config.toml
hidden_act = "tanh_gelu"
attn_scale = 0.0884
init = "uniform"
init_std_up = 0.0552
init_std_down = 0.0552
learning_rate = 0.0179
max_steps = 4640
Each number is 128 + 32 x the weight over its row's rms, rounded and kept within 0 to 255. Layers, rows and columns count from 0. Numbers have three digits each. The size before them is the row's rms in percent of the matrix's.

# layer 5 MLP up, 1024x256, rms 0.0552, rows 991-1023, columns 128-191
101:054125170122100102115136122126135135103173071142122136130095120149180119095159095072151071126113152117129131090113143169183139137160135182129138129106092098125105120122076133175113170129149174
111:103102080157100137102123150128140089141124163092229142110137110096196162141067106129125115074112149126126148102124093087091171128102120171109187109160092043128096096114153086137097099097127142
092:160158151168085137124129114153098124106137144118067161149120108090134083174119108106140122137098102129096159138193155071087109106092062147141080128185128157157137098078104122130113073091089070
096:066163159106189149131113166145149135132119144130189157133150141090169179190104115118112099138085126137085198092098122099071093056132151080082091079081060132193061121109162153097113132189078153
106:118094109137111153089100078123112086111097113127112129148159108136117114086094099170099162129088167129109142106128130141156116115126183136200166092175150142114148092135131118149091129115104103
096:134147147162154131218172157139122132189214173094111139149161096106106171170108125054166127153114098086144107110119136185092170064148142113162122156111068168108098163114099124140107131117138105
097:064146151111118114148118161117154147140146145151162071168126128176201113113169122138142118116152178109116100134135118116142164178169123122129157120115158116119163142018197181144192116166098126
097:109091147135127189116147152119133130093153108151123206165094100119158104107129087117106109088133104097154116175104095072138116067061118093116138092144067102134131127081112125104108068163126172
105:131067172135121112128173157147092172154152146109114118160170114105178085129138118098140123122112146093137107138150118145105185120124128125116080143117088025071141140131160113153106079146075176
095:101119150105173183196105152132111071137169103122139103163122102135123120164125131063129094202136182168154174156164163108096113141101161089126148128125128152090047106079179089095123149144127138
102:134071139125138099207098155185113119125125182145089097134184112152157103095065030120161093152152139078094158117119151125154184147161103115109171099164126145097120094111107101125149178146162118
101:128112103153174112176105146137096124115096120139103086128139163126162124115176116088077096110138080196099157099176111067115196108153090150123110179147135103131105127111142091116103137124119147
106:136135152134136121126194088169092139154169093095068128155122098185159172055198183094114109104178129121145186104192135100131173115140117128128141052084128091134122149051130059093135119121121202
101:114133137122056142164149147140154120084139134116104149117129174165153173133127119151172137125096098129158182115141130115117120089116116167110148115128077115111122139141171095093119080112111156
097:126102114104105149096085156166150153065083124100136171143160104143128162135114121076192083128199160125132158141122062166078110149150146140079166130114059132065146100134101093150117085131191080
100:139177178156092063108113102205136123106156101156153092136191059100113162097142191121197153114122147120150099127148129152047170127117144147099123131142123158138125162116141147136129113153132095
091:106137114106170066117069144184151135098173144141214140117114159134140217106123142150168130159140102117111089126039069148137110160116089143092047144143088087132111108108152168156129134123091153
115:139137185075154062158098124174102151091115140100115113141092129091147114117166087105080159135113129102102122147038106151174090115170129166149158128158185128105136049116121159118115140179172161
103:149105118170134165076102068095112179103141147145128132076081156149169125146132173119084125152162073155113122160095148109136125108093118097192119103136112140098089117128164149107148132182051144
108:108092083183127090133120105132142062168178105118153160145108105141129115151119124146137119140103078138121135125136127089159125072092131141182118088181137116109144162100056110134068089142106152
098:181144131099117142176126170126146168133140145139139130114077126139140158129085051151142097180115145143150091121109087125122152129125137116123183154123078186154120092105068066110119057114121104
095:144085131166042070159130097119150085123126111176158112131108088164153142105107109122128097164098145141076100088166199069142144184136143159141138107227063152121163098160140181162150102242057100
087:154070169075179123142093141105138117107163074161177111193114077104185143102096101153089170131055134157119120084145107091126189092167163100110147090169113171139209167116085142111091157153157164
103:210091156146098130079177152215147208165094100143097098157105130121134131117105086158092119137114073145131129152081141116144144100134136176154114204077161121149105157107106155106135138133123192
102:129123127085142048121103158139099131140102100071182105060146116130137133142172121108201094082176157147123145117173209176087090138121132130127135151198105103131135145142175154082182154136152096
095:040114164133116213094157151132113192127077155172131094100104156153092139116142148103130054107131168120133150129081148164157180098153153120140156073166140141146098171121133097093101100149113187
088:106132146128148128059116125109104129113178100177147121077151064148155190124122009070149136121098102184157096123157136119135120102139138131143104179152147110170162170171143150120165050157072165
104:088160102149161086112089145138149161146115128084147110099101121125107177128154107183101104150193189137140136158212147115118125108081130086133143114116070120097082183183158136156075161136102139
093:169129135074161124101074142168142130081088155111149106082187127202155149104141093113117185116130116121128108152177123143104139096178093109059060118089097108134186149073113164128124123136114093
097:118172130147079151127130122170093134142172145147185119097141146086105113105124061089185142091165138153142119104124104164132103081134174144133122141111170084057089071115156081154170173142126121
102:141149132124107136148137132197208125094110104080119122119106157124083143068096147117149174059096114139119132120107109136115174108053109092103054078132146120109114149156096129126128150166104145
098:194069192154178136092121099134103140112086188132169090133088089157111131094128144104086156157142129144060165092109146119129130132137136140123182129149106133096064140127117165108177147134129146
111:188156117076105095109168109187120141166124124140062173107131130120090065117179096116106122093119155087123147152137114137137089039080164114170173185132047068079116108049127127123153122183124081
# layer 5 MLP down (transposed), 1024x256, rms 0.0551, rows 991-1023, columns 128-191
101:091139160121160110162164142119119093106105093123137124129142114112116124119139141134109156152119161084078192105126120125139110169130115093080168135062097171154164132152092130147171201116103131
113:116132059166129162161120113121103060154113149150192120128098131115199074107146086094092049138104100127126150072159072108069130069149097139112075118066113163170148130181135130105080094133049158
089:057107104086130155093167167127133100143101130099145126144100094214075153107088160210149141143167138058164171045044142119101115127128198144124166140090141087112147193111089132139166137158124117
095:114186075097137149146157144191131148121129112149163143152135129099165140139147165144137151141168142136161137141130105119122194158128094107152096102069129117156145066132133089093094089164139169
101:138141137122120137147057109158131135100096140087091167130148137107157129141129081204091162152052157144131130164122128135139102096166130115132068116096162188105086100161141120204094117124144159
093:131093128064174169082086099105094126105114096160097127113145095114130114095099121115122122089158165129131160071144128171127165100128150147177139189151111072138115142182094156103149085098129101
107:073194131128175120100105145150161157137152103168131118153157086096117059137140129099148133106139110142134097099134103094168172181111109162163152156129142104130191223105155113135139109101102075
091:175131179117117101124123124130141159166123144140118112108170208165079155176162076157161080135171133111083032130134155117130181150165115152113122164120160145127125133182132082124117135101076149
110:140129132145126136142128104164167132098128140168134127107118125117179165151125136138095108117102139139119166159169116083087119119116068122119119062153164045099100114113101072131146116132129084
094:098127132118141121139119130093068123122068083185168101127123131130100156124137099164120143094179123154082152135166123134117135141072130157113172121110165107136121126140091118065153114100080104
101:112178112138150190141100162127125098110128146183117170153157206042122125101162102106170096138123111161195167094127117148115055114115124167101133132165136081128113090156125132141145163111160115
099:120129144123149103105095110091121128164121119117128150121139133107100135116151064154138100192166121119132183136181071071132165099071098197133114124113139170134132169146191117087164154099124087
115:187180123133103118141139135077152123119134116101122159163147130166158122091084145090139137112127099140141164078159104044041054172108132101104136074144135122177132083169125154110131111132123150
103:123101157162094134112171109110133135074123151110157210171174149160126187077128087134144068075171123123096077114120116135121125080123149178145163133104163108158094123102122118100105158109101175
099:126124134144134141087164105122126144167070116169193215119147116182157111107097116111117072108146164137107143149125120198139156141117154185086130159136126118133131164133098130175159097146129074
097:117102144151113168158123133086204184098069104177069095094155164172102190098103150037153132179127153143147087087146142113153084118065151092108142136129090130143143135133139167146105124121163125
094:133079128074102100133102110136081144159147123134159115102086123091154085128083109157143119141130166131141131118105149158162160135149106166166156117145124142169083173158109112134106148120120200
112:140170185087161122169100121157153131115129104143129133166105138104143114184071131161099122113133188097134122089125109147168131147132163085151061083115180151121101096173082124153129165110181090
107:082101188135158150081169123085101156094148088179124105160123163128137105131076132090114133099138180107136126117092159155161212064095034076139127116149078125096110106128135135167132141071064143
110:157142100128139086158197122160143069143171064159138143075192133088142023114094134134112160174146077139143120181113132112155087128068120068100099100163112108123146116050102140165076124148141081
103:137099076105104111193190126129113102127158125118162115110115098151099093164103186171113158146153116136152113092141156051083108118150122109104168120101160140124137126166101154102075086149135127
090:092142081069122137084113135092093197110162165106132136092090131108108133110172118161104106105091172058148061141099107132083062133158139093089143114088153130143140162111118093156188144061211169
092:154207108095130127117118166105131111108139118130085133129090107201085157175184145065163172094143088143046147095170083115178113136112211153104156108139096124178088155093110147103093100139083123
102:181130139061106149150151131135138186123120120085135184152178144178082090125127158126197152050140124188153139148122169138093182059127158128108110174121169082162060125071149086142151081103126136
101:165123129140142134131092124112098115157220123147114103148131110109089151115091133130070127157121101123103078179114148137135097147175095075130095111132152148170069069107163111157085099145120093
094:109094146149092135138111160174090110187131170070134111187060139163101080098163149114136108161148135093087144111177131121139171088220076082140109155112110140091134152126140167086155144135131131
088:132135138156144071191133109127127129151153155060152109150112188149121133120126247169131141154101182109082133152082084154133127129142107205132151088099148159137108146129105057119103193168168091
103:079153092179151127102115135084098210152091160134120096129186135156183139145132091206144116120124157122130142146052118127119114193106152098110097091146121114118080134178149117160140133173092189
095:182136117143157098147135153143151156100126142155173110097173135167118129144103152113167199144120102133154069139145129151141142081091163151111175135103055084099135089124179134087131147098134101
098:134132093147215096139116125121175138070082138086144103124115117125137180157143187108051127171077148136134163077079102121118133118080109135132164169176080208157153177094176105119145138111132135
102:073098162089145146128098128098122118155128145132104151063079118074149126142107102115134168079094158061162109133104109129148150121068100114163071121142115175158158170180096106105114113134094149
097:130092141133138102094068173108162166138119130141098078135170122115121111150135167175175136106094111152136126164111097162073157055074099102182122182065068127167117118121122110100150110116143117
110:189149166119094089119144138135081123178149097095107153154100143129150128089146147117156131153154094058088141116165153110111119144160146108135099171119141193116122098128111183147219071170128146